Weights of a small GPT-style language model, trained from scratch on English Wikipedia.
Training: a variant of Adam for these matrices, 997M tokens, 8226 steps.
Each number is 500 + 25 x the weight over its row's rms, rounded and kept within 0 to 999. Layers, rows and columns count from 0. Numbers have three digits each. The size before them is the row's rms in percent of the matrix's.

# layer 8 attention key, 768x768, rms 0.0228, rows 227-255, columns 0-191
095:446451502528521523545525483508463520483582468511480514459505520521507528520485487470506539518459481524482513505490503493543460517516474492498500491507504483521505502478442532543495529526523468486515531519491501544540528522499498498507528484507490446488473492500509505491490507462537493535494522512482518505517492481477529538502509515491545480514556405511479482453483521521489484498478487482451452508519460520493471463487512439473509454458496475490505493507488481492481524520492509511517490496471476482501515556505492590501516481496475506508518460507468549495534512556516458488
095:481503496462480536526476462528477475533497494455476531486493489508475506483473504453500541470501488562505536466507520518489511533496512530508504483486469478507444524512531520455494514549580446473547473502508510491481515492499492505507482491481518513557489512491495485514469528502505507482486496505484516488533525487494499548487462497440488514478483457507504519485486530509512527499538526509505464550510487466466501482442455498487422429527481471505469505500532528485463459499508496471498513496502492521461503453515510497502490520537469472509494512460542534487474539541472497467
083:527487501496515476548499482501509505477588483521526477477511511489511488484487473503543511482521493464506504490517495496497474465463530502481486489496531494508529472522478486483498568495515509472514518487506495486511523463505504474495509496487493455511503483489469505543524471492506502525504502507525471491491478500484461478503511476514494523485527404473494481510501517473517481511476540514500503457463508528440511537510490501505484452507512503499516474480488525474495528499490527500517510496470464537515526513511505552501540514444490519505449506511510499529504497515466497462
100:481457506469517498470502466553487496485507528501506458518480486510507519473509504470493472538477532457508519509512499524518453519516560509455500440468484535499497508486485514517508506499510480518484507515532499484563534451522492476494515453514476475474488481466530435511514517467445493530508503509471506510518487477446494515486527511495480499516462520471525460500462470469467475499510508505561507510502478530494497509476515502491518535498507489522513490482534479503507470520497511470509514491480410503491517493499475432440474539463499497468509536524512519500551508507476508462
099:484438517530484532541506479544462495524459476487481495487508461487520482478503503522495469491500499482505500528467521502492442494520521498478459518496497512542499561490505486468472489524505525503488522478533498493507506452478479480509485453532502500529504501495474532512500508469534499518468498510507524506474474503497501517501523478528511516484502497498487453467501518494501513517544521510541509481508488512485484499514499482477490507510526481516507533468482552509501515522479451462506488479489477478470504515462474476515512487472509516515478496519462493451480463506498477474
094:488495497526463517520512456529516520476523474532478486504512481520472534526524483487507463487466522477521498458503527501513489510503505496539443545487479495468504547508527463538524486475443484503558493455526504483437505512496488534525489475524481500495494502496481528502477531472525489539472476516490491476499494462521508558492504490503513532496510505507523509511506488467483517489525532516455488508533508517531481474484485490545463421511499480514505487503504537537514465506490524490502471500505492510494483477508496507522483510512494484546463504517518510473510510532442494492
095:503526527477511494463464521508536557511482488504503485519467547516503478486486491503443490450500494475522503479524504490470480503496497539548469453513509489541510501480499474487496510504516496508440489494499499533491513482554500547493491491514468513501508518549502463474505502537494522470527475463467491486489459463503507458478513496489526462486442527471499524496485537494473521522504519499505498506498526535499519540510493462470518533517490487496486498503572473524494479449520455488528511500517550485501516446522504548484504530519472501481506505488497520507471508516455491444
104:479520560479523428468501496515495501521561526521529476491516514501488521488473490492475476494491529480452480539484481506511527545469493479467476471502539485515520503475523504506468486489537466478487481467512502441503530497488522556532516479518504475494501534517502446490546499570480512493502522497445529526471488510484484468480452502457489509517429537522511501511517498518481450486485517506485528502466489484494487513503519546467486476515471517522474433485498522521511486502485545520476466433504463513497479492504553453488479542476494523450458520494503464478501500495521558531
099:490468493510497505522544509494513452491499496512463478487565504470508489504521530491516470506502470537427511502541536446509511508537523488511512510493524505508474471508472488514484488484548465485548518519480501520497512515464515499485515465494489517520518468497522481489519488522490522516496469530504492507515524509462521503511515529515473486518504543456492466470506540524532440528488489495523473477530477498496454486525459501500519512479515513494520495509471467532472534495470468524490516491538495486483512535479478489461532471512511468515517458528487479539478514505543511535
090:485552535529528512498471527504485529484540499469484473539507503535482525501496542482472519526495504485487488501506513531470513519528475476502491504487547537465522522513477544476526495492506467551491493482473511514488530472509500494472529494505496521495446541496487528513477507529492521530485460476476473492466498524464503498530504516448535510508480555504516518521505519544509496491506520532463538482482507545506512495525472492454500537509505506490487527568512489490498500446451484531485455521503530535481484474472532491496477515542480485512504516464495519558510486528473543481
101:488497540470512441508507504535466508483515441500467478475506503506486519561519478507479529487559532493540442482479560528509500489532506488511498468523476488484519487512491476497481517516509512480478449463506519555488454505453507483477474484483542490494516536500475554461548489475478501510526478487502529530522508495499496498512511477485495489497513478500503468498487479478465496542501527491503449513500482524481522477467475509510483536514488520527473497479486472511472541515479494498502494480469472469522514508469494561541502533522508499480503514489501483476522505507514498510
098:526493519542491510480479512560497534479486450488466500511472470518500487516493499541509533499521515530526467462457545512458497496497523489521510500499490521522520521503538504510485489522530477519511508509515465482466488534484506459481477484521504499511511513521501555472499490509522508480473476521473475488498514481488541512498517491474493481511517448515512524497502508538503503518561503580506527517522511465473434499504499489513510523479475501522506490464514482533498474462460514489494554505485557483469496504531504609515499480491546501480495507523479506477503503498502538494
098:498519526487534523447523509529497531536512498533483527501518481511540510493440483500468507499467496472513482483511490542493452488549460476471485514504515492491500516480498490517511529515489548471522510498475516525495498495478469547490456477476484493490478530558457505522485521466519465506534474473473530482523471483467461499529528475447498519488504483524522492531501523492491544515500515458504498459466516488481477456476524467504472528494479516473498494523539500501517532530506541521522501466486507497518521529504494493534542557493500497495485497454507553527508522517495484478
086:493502518509508560520474474483481527518521500481507519547542472537505515506491495508501487494502504491515473525482497522513500511468483521465500495493494514500543525510484504517546470476585496489523473516459535516555518567495479525497491516528506490511517489506489488492456521501525462527475488483487487492524471534466455526503505478489504491545464496470522482487485528515498537497482476515485460477470478496490511526526511562496495444500494521509464526532498486484480508529517475527465507531526487498508546514513524458507479546549511507487450532468528479539536518518486507490
100:485451536542502514514479497454527471527556500465490472499483507497482491455502472477463493497506469473478513530495515505526523502484511480466495492519537532499499530517544488477473488477517492495477515503510431461495466459537489518505515510480495520546483525466547455480518491507503526461481549496478511515490435506529568481498494489497507498532500449491509535459494532484506488512521463525475529504502471519498506523526518522445493507488484535511488510524494489486519474480505494478515508512506505504487555478510499555451501490424526521513497500492493510506491505483520520515
101:480509505465487464472522481483523542521594544519545548520507472495500505481482512484474509510475483499498469487473470491502512513502483479515537529532498522485480491479456535494516495539501487486490486491505487560469485487508546547530503541510487495447493521486510521495517502527475505506512509497516510476469490501502508508523502439491477476517515567497498509527495461531491496484456507499503491509497537491509515474490507467508535479494493473474486484501469543471500483477534499523513459465490393489554469516490552371465502523501514509500491523551507486489527483420475502503
099:511471479509507512510518501462525500512536494492436497490495496484549526499525517516519514503526482503507480518479502485519512509501454484547471477542471559466491481497521503502558489543528499511472503501486534528478492490497480525476540495525498495539476491495475510442512494478490524499509529550526507493456469517471505517511535513471516503498504517528508482551536534477523470494507509478516500504486509476470462480512469454433482486537517521464483517500496491533491504485485538469475481449492401517473511511507512480521496521510479481476512444494540489516465466516508513522
098:547542498511468486523494480564476516501539491484501501461495472476469463476462484500500509461482462476491444501497470485503556479533464512481499483502524508528546496518506445452500475491531516483517503519493497497505494500501502484481444494488500468458432543524499520501473517511506507446522500489492487499463561474532531474511460526499489478512513548544488529463542520532513496540477496537449515502514527509493471534515511530480476562496520487520494466540521491526516503472482523501503471475467477505497519534465532555486545490490538488491538551525519509469492463471526515503
085:504486482545495497504448501478492493492344486474465472557483511492524511533511514478504536486551482511503506455492523504462522487463508489535506530488479508491526520519494518494511471535528555489547509519500468538486471524491519428471542518511498518488506519455485507490491507504475493512504511530479524494534500493481513505538497463466499465532514457507511472484514505512493540481529467515544464506506471505479492474502512527515509608505501480477491498515524488489482518507481499502459510522508558502513517454497498509543544505515503466478501519514511521538514507502508503483
092:525457477467506462504537477507466528525526510500516471542490488479510495518505516499525483508514513501520506521537511498545460513549528507514508485500488489503460499476498485501525541485521532506504501496513480494498499499507484504520481492500516499485502464478530503477526505500482513508497492486505430474495447530523479519490497501494488514491500564474498488511438525488466503508479520520498493503493491506552522528516483482505526369496495501497552506454532498493480492551515490492537509466490414504517490510498493334495501533458473517525503492525485516500518484513515489458
102:502505462515512510416484480460477485504430505509482516536466517499530538502510497503493527515491486549485493537497509518484526483501505462507502545515499526471471482486534527498490499489491467572507500519473499521478522476505445509513517530475516477473420468475483493495500483530506497526502487482489515538525528491485520469509493532522494549505478442464508468531472490522485508498524532505506511495524517517483514557500486454485496518539503534519484485473491510471490480465495543468530533546513532481494473504515501526460489495504490491514476515524530488502504547512502525483
100:477498497507478505499487508513496543497500504496485515495472491513499521519512527467489479460497529506535527473505462482481497499490472527497520543515487518533472519515442490508495545488528520497514465498490507505505523508485520516467462478517505540470503504515504485478516469520491504492477532500471453477488501532524518507490553502488496466486514495531511528525504543532509546500475538513417488500530489520555497504456522473454481534518517497495476463518509510507489500470508520515497480487523571551478451500523470586500521498533452505521561496500486473490495450525514547525
093:500501482562473457508520550507536494492495523524468490491487529450497474545537513489477472501530524510489508497493513509461545488487498529524509522514491497497479471527512499521536496524520495495555515518495504525489492554476500470488480506511492539494498503480516532495481505488510475503499428480508506505531565521494502490495505557511450498508497505516503497471496510502483506488508525539518475490529510549492500464499532491511501380511499505481503493482517500487498498532492526485503552510549537507487479474531520473488482516536531478501468532477499507539460515527556519482
095:496516503522474466517521534519578504502464553466516485509527512524497479486539484506532504438498497482556508465499468515504498509487493493467512517499521492472492487455476508510460498434505507478478423523475506473478517503497517459510500502535442494507505520515544539518520507513426523482517504538528481510447474535542515504509484545527475515478524512452492496451494456485499547472428497461540528464513519525477544517520547505506509388460499495530513508511499483488526483536496463511510497499498463511509487500515493414491464487479519492515470508531499502501474505492514505518
097:484490485502482549513504487474521476438422476473496500535533476494514513525518471510549488504507507498508492515496477495482482463545498513518511497481457509514490538534506507490495494483474533512524494550492504541492505504510492495477488521490506510466498494505475475473483508479464481505461501518439500499521541515484520494504515522540519439537555489495505497455511487505519563516516474503481497478505455491509502512484499505503495459507500518526505496439478481491515520535510523509493492558521451454526491459462453548483463547459501524538496555526505471525515491471508502504
098:507506483520462516520536463511493494473513519492504524499489487516507433496472532492495486473491489511566503495495504527493516468506478495495514485487501497506475498531534473494474495537464515497531535494495506535502497466522520484475495485461487495526484502491476490535484483514520508459501518517494521528504469493493509471508488493488482516450521500480495512513503474505489526525504465459459526523535519498544530508467490526502516468541512502482535525522547431509501527522480524462479476566516429503491463471524531487481508506557491507529494530481531485488528457500472512467
092:514513501530495504496493503498571482509453481509526473522464494520510445491536432523497492531541460489482503483510507452509565452485488534505487500493491525473466489502524490499485485474486537484485482510504494479548472514502558535474522501502457502486490494488510505487512479550501518479445477501541533479475523496529473537527498498507492500509475481490509528474484474547471503469505496477527503516514532464477444528518474498491447556537511461515509531525457510469528506501503515511493461471536556490523551547492511484490521467500540491541477516523537523486503472527478520501
098:483467493498533507495522487542510495479562503504521494499553483494467500444500570473503533519489454453461490520548500483458500575515550443514509537515490537530496460525497545538503480561498462508533481467477481506535509513497525504492524478567498495515518506483494554495463482491509536502519477494495495478493517487507460507485498538478501540454488503514487499489487523521497466519531478492541477515475505489421486461468491461500531457487465520486477526519490566477490496490447470511486506478472498521477522535506466499530488488502516489480506510500483513521503508502534517472
096:505488522500474484476534530509545489482564519517550506451506506504504504500445451530492535490520501504484508493514501477494523478474492444500493501542505458528507482503476488479517499517501483492487428506507507474487541497484527530485471490498551482473558517479459519511516508458490503467520539515478517486494510519480531515503518513480504519452517542509474510473522516497534460502537484477565525503522513470489452447527498483456512476491522471469532528518467502515488507508491497420480463494531442476500513497506518481519473479532491473532553472509473529504499490506519522552
# layer 8 attention query, 768x768, rms 0.0228, rows 228-255, columns 0-191
094:518503528475522488440516469496520497512489472470497517516483489463488538489508508517532529491533483488512530488530505496510489516493491521519499521443506507494536491524538544527510502521524488464514495511494516524467514472507506471459522475501500539527492505470471470507539509525484513514514465495501490490491496519483516462492475485473524530508487505502516527550476492470467525482515472499508508548532491469492457479499517471505478487514509462520463528516530516493497532467513489474481482529508513471498508511494520510516578524468503500483489515455512520478504482494493469513
086:475497453527474487569523498551471502511497474487523470518491506519494518488487480503511519493547515484507523509481505484491509525497513427457473462483479453496478474479491484486538484549506520490523497439478464455516497498489501475530489492520519508477437477511465493514495450469493468489508499448549497497506529505506480491489464513531496499492474536516504502498506521538532455520464484473461470474468525526457524529526487514485500517505510472477534481486486454484513517511496526492482506526477455455520483467517511543516484483487541491509483523506483495509512528539503512473
097:500467498455554443520487489519558514532519475541504532507498505540515519436510501496478525489520527496460492478463470480519517504540532518489478476487550471499498525523459492468541488483491517490525526471523492530489451517527513499488497492500523493466483491468443527519519538500493469548488516516485475484530586510486450513490483516490468442516516482483542554520490500471519522545468475489481474498493517440531479524451495538508539487567503476467500543483479522515518498506504502494519517490501485467503514472496461492494498477484530484486515494490487530483507502536519509491
097:515470491506461487492475486513533490502501489501511512468511516515524488497488470506525545542490525508494525465484473479539497515540488489502497459489454474473513528500500485495487491512506527477492492470500505478483510521479492437529494483514522506524485491518439493554495521529554506519480508499490482495500529497528519494487502482507526515514460520515505489496496506525527457494518495501525522530496521478480501474502512509522518486481519500505467518462467514498504475526476500535495480532462513455529515550511449490501495462493530481483474499511484518488480511524541516537
093:523489497500483485507422508493517465499492505463466502528504534513469508548485483475471492524500483495503497472509475440517477522505501457491469526485496527449532478523527467476473468480495530512490469504501471509435505483512477474506507486478483504551512499511455472452459496502535510518487522495485479534503487466532517445499518497517513502513488462521514494488507508496483528450504508526501507496526508500462476462470477430504494492494485504530505553494505502504506511476534533505495450488494494535478486550516507532495500475525443510556464530523541492495509474512502520520
092:538502530489514450486473522549519515520506513554476492531500533519521497492551475518466493505509546505515498501489489548476465520502522513528482480527538505468503493508501521510545487513528457493479463494500479513491466499509471498494502501490483502497498464523474527494515541532508539494468493516521472529483506512493506472490529548473500489549490472470511530542401474526474498499525517512506553513519463531502515528479500489516565498499510455535492521505516516504492515494478524444499519481538505499482444439511483490502527462512536515508508481520518511502504479510496486452
102:483504532444526537432498474496502526528502446506516495466476514539469469525493509519491505491483507486464451531504493540501507503469534525480472533512524492499528483473509481529539513457488548519482526482505508482493480503474474514484508502482538503474496548506496510466478542512506475497471490458554471480486500510516494491470490462514478486477480532539480534506467520473507513533450461543472499475470459500543473490473511474510494500499489493533496488498472521532467512477478497504507501514509495553471553500538491490462524469474511482484487507468519519485515436528515521539
095:512505489541529518494519543498532498490508487523513513519464514493524515470498514500447502502488471492468459532580482480496535496488490472489544476501492523540492481457455506490437514490536479505489502476516507477496522461506528499530481478495458525473516486472508527549464525520517514523510501505478494489505495484475503496487475540508485507525491507497491555557521553537530487544493502525517463494502473481520487443522480517453475487492496523500488496472466516526469460516529521510487526501479498496488471465519463481507509547500485494513496511464481532480471532512506466481
087:496563541479510480471478473512530535485514432470479499543522497503507535537489545500450493459552474463513451521505548516500488506534453530512518528525487530506493497541501512509498464481492507469534497497520484546454537452526485530492503505483444496480523511534515509459521473530503519488476532522537445533488540490527480494498497514478515466468513483478478534516485514453523468516487515463525479499501470466454500504490505525449505496479529493516476477503480503504500507496489537530477520482473507524508466520485533477526505497517533475472509500511510489495494463493513464545
099:543513492490516463506504484528529509468496477484478532459472503458502513488503477506552514525495490510480523461465538495550504505482504522506506532500511502479504493547492531527499502546523520485450544522481475538508528544460524521481507488506518483506500542453458490526492537466539518514490473482527468504487466488483542511500509537481508531454530475504491468508485482503486520509524487448480510484531489479514477560531506525526507496487513556552535503505464484506432516472511505493535546509466459494494482526523500507507527511524495500560486450496476508496526460494507538499
096:519486499508471492499525476478522511501489518480512487530485467495483519533502447499509508551487483461478488509528512540504527507488508477545469526523463564453498532513564467504469488424529511502486494514558504486503519529532476496493506535493505443521493513494436554540491522513489488530516462486481517537472474483523520507509466469446503492486487486533486468512522519507501463468489481506524551508499499470456461501536507493538512514469464522507495537475480528516510531469502530536512474474476521482499484508484508495510488436494492498506480557544507495488472546528465492502
098:517476508536509491500494477546484471518491486493480472498473545498505504507483554462494520499484474514501478446504504515478522467488499487477497551541466540513471501515518482515507548491514506494505545502483496495542519525489496544536501488513505507490491495511464503486487477532486489478492537477540475494501470511475522503527520516448539534498534482496499527480455487549511483521459503475462479462488518520526533553489474500519521498418520500531464460495532497469502533513514512518504542499507498499513512512500479496433510501470494481456515498483530525536525468449471479456
088:550524443568484507465482481514495551521505492521512498492483495480550536518488530495469495457516465531488476505430497513485498508552484512498536516484498535509536477513452533519501515558521500479490497490479470557548480501519516515509529495517496480493548488491488470489477474492505523512512511464494482490510550508525487502502497442511480487525509496479475529473487520496483540504513448465489457463464498467494507520480461510490479506485481487535494498509476514501491506507515480515490499512529497526542524555529459493521473486511531499452498513515493533512549508465512515487
099:499486519503541508461525497524502453501495478482498502503518504514449501496496498513501499525504485524483528524521470526491512478506527537449495473469484511470515514460502530527483441482511521520499516456537477445491466475565456487509546516496504447510500513529488496498501499468532494492457481531468513492499460486511494502517497460513461499504489513475509498467510500486487507492521484494511554499540495454481530470510482543520505513489512453487485538542498484533504446482449475502518494485525504528510500533496503508490460503486506494546474531480499521481528513509548516527
103:511510533522477521467512510449506559500506491474481472512529483497495473532459510497476488490485492523552449495497489506471521535492467453485503512526494476467521491518486523503446488515491493501481493475470523541488483520525488533502523496499541519519483542493539500452519523527488514509498496499504532505477533451510511511501480490496537526470494555523464506489501501474512510520529492520462500513513460492547521473484483455449503506497504532486493496527527491516497523454499462528507454473484491504541540527497527495464508490488528491488517478508475511494477505451510514538
098:499481480536524528497519484485467534495506452467448522480499494501481533491483477516474511479499464515548488472479485503509505502500472507479522521471502523509538478431515511488468513454513540548503542518518472529465509467553532522515497547480484501538483503536532505486516476537506490513486506545532530500501457509544507499519529519513581499524511506533484518521460497490503519508476502425478517501503499504522521489465481445448510508440554499512505506484521443525489522499519518488535472489481493511512510547503511489480524537527443519488499476491545495482487505499525489509
096:485484488507483486504487490545481497487473462482485490462519477493455495490502480499489531478519470478520493538493513485457504486481483468461517522519501501463527515519527507487511517472500452497476449506494502508487553471492478521506491536532487508472500543503511486526517497528516484461463501522507451511499501482494501482480542517515537537487508514520476511481524521514492502565488517541513504485466503507483508496538524521449505494436519480526518494513495507516510483461440486501485512485465489465504499490524533497515529465504526488535449509502486533543482509502496469543
090:508499503544554464518473492496495507467511535464518520566430521494479534484538490471488512505495531501447534493501509546474521526504504522504527548488465560502484488495531516460470471465542519533528504519474454497515503497513521464515469565489490525484488484474472453524511493494444455530494505537497514527510493520503525517545457517454490526509500444497530503519505488492485504501480501491512465490537475501527481519540519565531517496517489506510481515509456524473510547528536515495503523482485517480532478442491519458483448528513512482531440523520476519485475518530430509465
093:522509475517488476490473459472507551520501448512532523527482494502512533472514523506497558504467511564555480497482462499521527522516498469485492485504495542463524471502525511496518507495500483516515515464496444563466442497531453514492527503549491454506495474514472548488530486508513519481452497509472482456528515499501479494500546516487532483523503519513487543482463462505541515541531504489466491524499468483523544499454475530501501472485487502489478485442523475473493480503502470485547521468478504467527506479541443518518485528525497512482540512524477539501513505495531488495
098:486486501486485503501486486471514468498493489469455515522513512495540515532512527466488538518545478514545500522482563517514538485510491517489508544519507508517497490578502481495545485481496456502539461460513512509454500470539484512489470498494509492518478490479469482505466441548490507487485520495497507480498509467515549501533503496549513525485492545484521500511495544466512458512519481551489502509487522518484454500487496501511469513532500492532512496518443546469496489526493496504506487474514503487532506483517503518490525527498490520472522497521556517476471486501524475495
097:480494528500485557469452487502461522502490500499479520513506437491462498519488517541512464497483524490514449492537479517504483503502455486472514482467472524511446495472501534528495502479504465467543494516498489500527583447500488495474479477491546553509463503499564498496524449479525490493533486492474499525500473525508499474502517471518523512511502506493475482505491481503464474530475545438489527483532467545501534451478500456482510509506491477506488463535533488546465464483483554495495430461522529548533505478499513506543533445511463497458517522491534481512465537470503485499
094:507504490523530500519536518485504516449505495511494505535461421466476471475511486501504473555485523511500518540477464496483528508498512473512527519515512534535492480466472517535507485529525549528474428485543477506505491473496478519475484487506476507503503521490534538486464512474528475497494469512494494489466498536497507545493474506478524503533513484528514520531514506524491497461530523535492508522487485456486465480485534541545477498471460498501480449521462544499454529524518495491457528536494493525498503510499505517488463536500508539521473508511510481499476508549510512478
095:530491501533504494526509478439464475500511524495503482517534510458473483467503513499451466516476527517473504511471449521540477462512483502525495459507506509480572516462504500483491487496479523512490453470472484521525482529493458512530462551501470512448494554487507516467549531473458507539512495515521539495486501487517501512495442464524498432524471510517463543481555501507509515522492508510517492477452521510469473516529490456494456486501499473475526456500489517507498490528487512504524548498512543513500466441512489532517539487493517510471503502495513508492515501500532488544
096:468472494521484560517517513514531494484483513517486547490477513513526495489514497491498485510505508491494491474518485495501462546505490496475520561523491519497486478518480510486510492467484476505534494520489494503481566508521518482498439522533464491502530505495498497493527453501484497531498519511512508496499542481478501515527444518502527481509489494508468488500515537488488537495496513501506488453477502514495487476466545500511512507516501512510514513478445485424505508497542491498487522527524479493514491464508497515488462545496525513524463507496497488456515539517494535490
096:527478490522519488522510541521530538476486497478496496489499510471463505511499508445472534475503521516542492463532472511487497498477532504508516552525499450500501466484488503520527541482510507514464472463493491495501552476539486474518474501492447502496475505514475550472504499546538522498517488511515500484496523459519519475481453526513540492443500529508493553512512496494481459504477469515479511502502520492519473483514494519512533493519510467431513519520544489521510516461502507519516478496516474517526489478517448496484494495531529510512490557474502541518520507497517471500
091:501490462515526504496503474498486470527493514537465466531517535494510482484509511489507511498493527535524488529525454524534493452528521483460514489504530510424506501463483474512477490504531499527514497562505539477544525436486523501487482499513486465482541485516507455476492457505500511497519510542501556473499463500490501527502454501497518521488469495513462524479531525486552530505522470491528504518484549525476500483519508498531472500519486459530535502476503508473489555529556480500465492520499499535469515471481542497511520482508504484472466515476562521486476484529498474524
095:487491481465497480479513486512471496505514517451551528501467556531507516498534533494493480501489471502488520518517508476497513494556475461538524525489489511534519515500529522535452474523514537551443516457505477528526545474524507514489538451452461546500485454465493495496486527510471486489491510530539507511477521526532485482511520487502483481497508489528522504491515522475475505486472493501483498557516472477505519513482499539505516502486488502473507538487543501530499506525500500550512530494506512541476509525472492494444536501468459509519557503501469493478478472489495519481
096:459500539498522511485576502518505495500515442518511468449510507477513523490486493483510488506487518533500503509510488488486461456483504478490516513522511462511468517475502474494433521498502466515484499482509528515527516541472538560518497503430520443531513470482503503490494572461539481501515498521461503483534491475475464498496498518489541502511525520500465466512500516500499533502481502448487524497497508512507502476482492506426467503481472482510511523501497448478486503515551490475522478464513475501488530566487500496503457515524481478516501549494549531527501499498542501512
# layer 8 attention value, 768x768, rms 0.0228, rows 128-135, columns 0-191
098:455498489531494519516534505497496482468497468519532538487485522541501501507468499489539511541521523503512466466490500483461513499539495520512508497500488525491472541505457487532521502511524481482515501447487482510513488491495570457519508487511462531456481512500534536467495560447434491493541489525515537522448439475511459512489478509538503495424513495515512484531497530500498491503531508451496508487512507497500456523476497511499506496485513502518506513530510549514489526534522516534508535500521491463476493498465518498553497490519500506490505440447476523541484489507480535475
093:496533555475500516504493517470528459464502484468498543489489504432453505532479546474520476512480506520495482491524552475444508489539499534507497509488488508474461492540530497527528490476520478541449507466525498497528501492549502528522508466495521526510528512458525516530482542488513463512561520504504570475515493453525502477428474502499487502509472488505460522507519514480517488522459501515495452521529485493507501533508531513509527502456508494544446473477489492504491513540457524480482535485504519505537559545506522493535489495545517522482456497539496514485480473533447526477
098:487512478490517498506504475541471484500499553510498524555502447563511495480504482517510514547528525524490501504533459488531494465513549489453511473521501542494505527475457533460503510513484471504497545477507484464465485482480525519461510479480527501498529498532484531477455476486524515499493494504502503492483520476507504489500507533516507508533526496516515466486497482533499490429470518492502495504499482481500513475520463542499458500534510486541509498498465552523446527505454493507490484513472508505491498522523535498474487484534502487490476521486531512516540524493498579467
091:460495523463501540492520472502488479533499466492523547500491472551481523500497489455460492546518534505460511513503522495479499515529502501508473477494509509479484508511475548513497485497504498456498505442517443507476508583517515499453554518489501494521502501481485549513501509485513514498530514533527521499501531496548522511446483518531470479470481478494518493502491513534478517508487513433511488548518543510490494494498535491485469498516561488544520489492504519493532511520490543508522500501471494493491513509511516502506519482543576496509503489510478498512492559518493536482
096:493460483474532465496530489499480505509500428501506497521494533542550513447519561482479532525515512480507515449494539540484480491490527518485531518481471533512467534505493464540508483523514544514504519555503461522525465460504534513505492526504498517507504516478476420452496509526483493500500487425482497504516495491499475531505569529493447517490538483508507481501415457499503479526472455463504503458499474505492497530504457499496531503504486574508533495508505462474524479522529470472517528497473515530466512514493518491499490511489464448472546488489509501522522506501446470504
100:499499492539533485506538508457480510475501463554472503509518487490564507484465518475516505533496544491473460508474534496505516498508491523501495492484500460496463512476476478494520430485463476481493517537498484496500477507459467543459499528506484494471518517496496489499470521469473453489513486544474434490538516457553478479499526559507565483438492496493542487519592494494493529542518506502498486519494517530496535543476488527486504499523524514546497502516497511473507475451477534504496538496494500523503513475465448507526453462501511519506539467513512501526494526492503509515
098:538496481514512456496474499475481470460501479515499525469508483472493503528508461514510516510497482488506498503536494516468529524479526503560517476537507532512503500537467552499537508494490503514499486450458519505531508497526473518495459512505508551521489516538506477493498467489503519467505454521494500493478499451529485486515500545506529481494512515479505550511493454517528475516523508477493507480512506502495489510468491494497495503509529494528526493503502515456491503527493485483490526550491503518536491536507510507448472466432463536561466473503518503506557439494435506525
095:513478514504491501505507472498485509523493516479504461482515547487494533508535494455508502518550529505502535501512499492518498499454505487504498456553492562499499460458489514470487526510461509519505501490518526542531518485455529526497511475444530504510489518458488517522507465516506533468486516480494530468478524464453494542576510533489469519529522492500541487442495518484489503445482512488498483470519491509487523488523526456481462497481501479456461488513478510522506462460512509546523506518493470442552494487523518501536501459503491501484523478470465494464511507530482490485
# layer 8 attention output (transposed), 768x768, rms 0.0283, rows 128-135, columns 0-191
101:532493491549538574545500470493445475475496494473487505455490471482493505511489523501541547494520543516540514505460474484495542468480516482509529489517450472533502441456554483563495504475502505473502527494531511508498492464488500518495522559448520535522473507515463493524482526475513491475555483472549527500521529487533503486509490480484481496509502456524515463497501500495532488509504507498478512530485517496450524477507501465495480495510528510521459491500451488512479540493459499476509490539520562495456467476515483537541504499500489484461484456524491506533500531521528480491
095:494497472506503541498465476490503490492469501501463533551500526471529526552500485471497478468483497530477512514514483530461498469524505532521502503503486500475489478520500510489515495503523491524505484495482502484539524487465496515509509512511504499441491532485518503497486504531491499463515516495489490509501510478511505459503469455471507509495510496523457561536467518465521491512491503516489460488522510469469540492508548508484541540503524512515475465560513523513511518462490517499461552520556476525507465486475529400514510517484487480528475507492540569474500524515530547495
101:473544511501520479498529457528516494549537504470516468534493465495477541517459451495535469464496450482465536508509503538478481504502527475515488522530505513496480512525504552476502452508502504516526500509500554444492479519531530466535476510493504481494519470530535494492483470477529467497518471512530539544520481495536526522495493463529511507473529542512500502468528481525538562474486446521477514487521496519507515495473481468519480494528493482499510479505471500491540484475543499544475525502479524485468516541485564516504472510451497478515462519505494517519519504442526520475
091:509483507538491479455514506519472494451474529483472530505509514487504505541487513499514485475492500507493514481486497513508538491544512472539562525507504501488488477539468482484478483474553485516497499496494494482494487550479508472454495501508516479488475513501522529479489511495514486513519484512506510497532504504494487474542506520482486465549500508516495512477504508502511538468538442480498493496512551532457559503485507506540507498543488501509505465494462533529505499485563497492527529525538480520494509452510497408536504508476476509509465508510447503476512517480533537471
096:492480481487509480469492472502475492535504531516529492520475491495515514456507522466474534519497476491481462527498466527483478492518552536488476491488517519530467513464503493502494508491583525462506521483542501492505518470494479498526480481524505480544506494489514460487556461534453493519501513485496509529477514502497498501507548499523508477464518489531529529508524484501496478505489508504508519514511520514496491458503513493519475501503488513479521549515498500548502520467466466496531481476468539515458465541493500481526467500467526533493572544532460522494458511509492494509
101:512490517487511545495518523498503479473511516488519513530513474504497524486477523496490521460503479526481479517493514485504493527483508499511490506524496508486523515442500496457495517451440420494450540531515471508504436527484477506538441551465513461487544486545527488509488517495517488526536520535513511517466484493510459481516499501480506545520532495508510491458512513495491452471501487483487538516468540503499507490501500522487507478512480531537495508480558493470506481502475509495494484503495543520443520507522497577469516488475476476489485518437499470523512520490483490532
100:502501501469507493510463493478500525447518515494510452493534465472519517489505497471513560507486498516540463487511517484536482496498478460514491500491494515509474491503527484495503512458539495476507497474492507509463485492539498494497488496472495491500469481479491458485494494538473481500541528484558489530503534486543518487530540478539524527520548521499506511525524486505478465566477512487516490510461484461493498457500473540469485501499511481481500522480494499482520516476529520555501455489472517496512475519447476508549538522509471514499531458504505482493564489546477471502
099:495501518467477501498486448481500489498515461559470445465503547473527524504508455519487502501493501489467496543500515512524420476525512476491498531466520486479456539486512513503435487512514534494519516509500500474515500479526499525488566480496529547502447487512493515512509545506525521469476513520482536485577496483513488555471516441497522522468452509482490449515506531458542536466525512460497477496509505538515528521505530498515540501474501460533493510468490492483485497518524507532464489497512524476454477514498483548481494480488478525566522513489474502483489524545511482515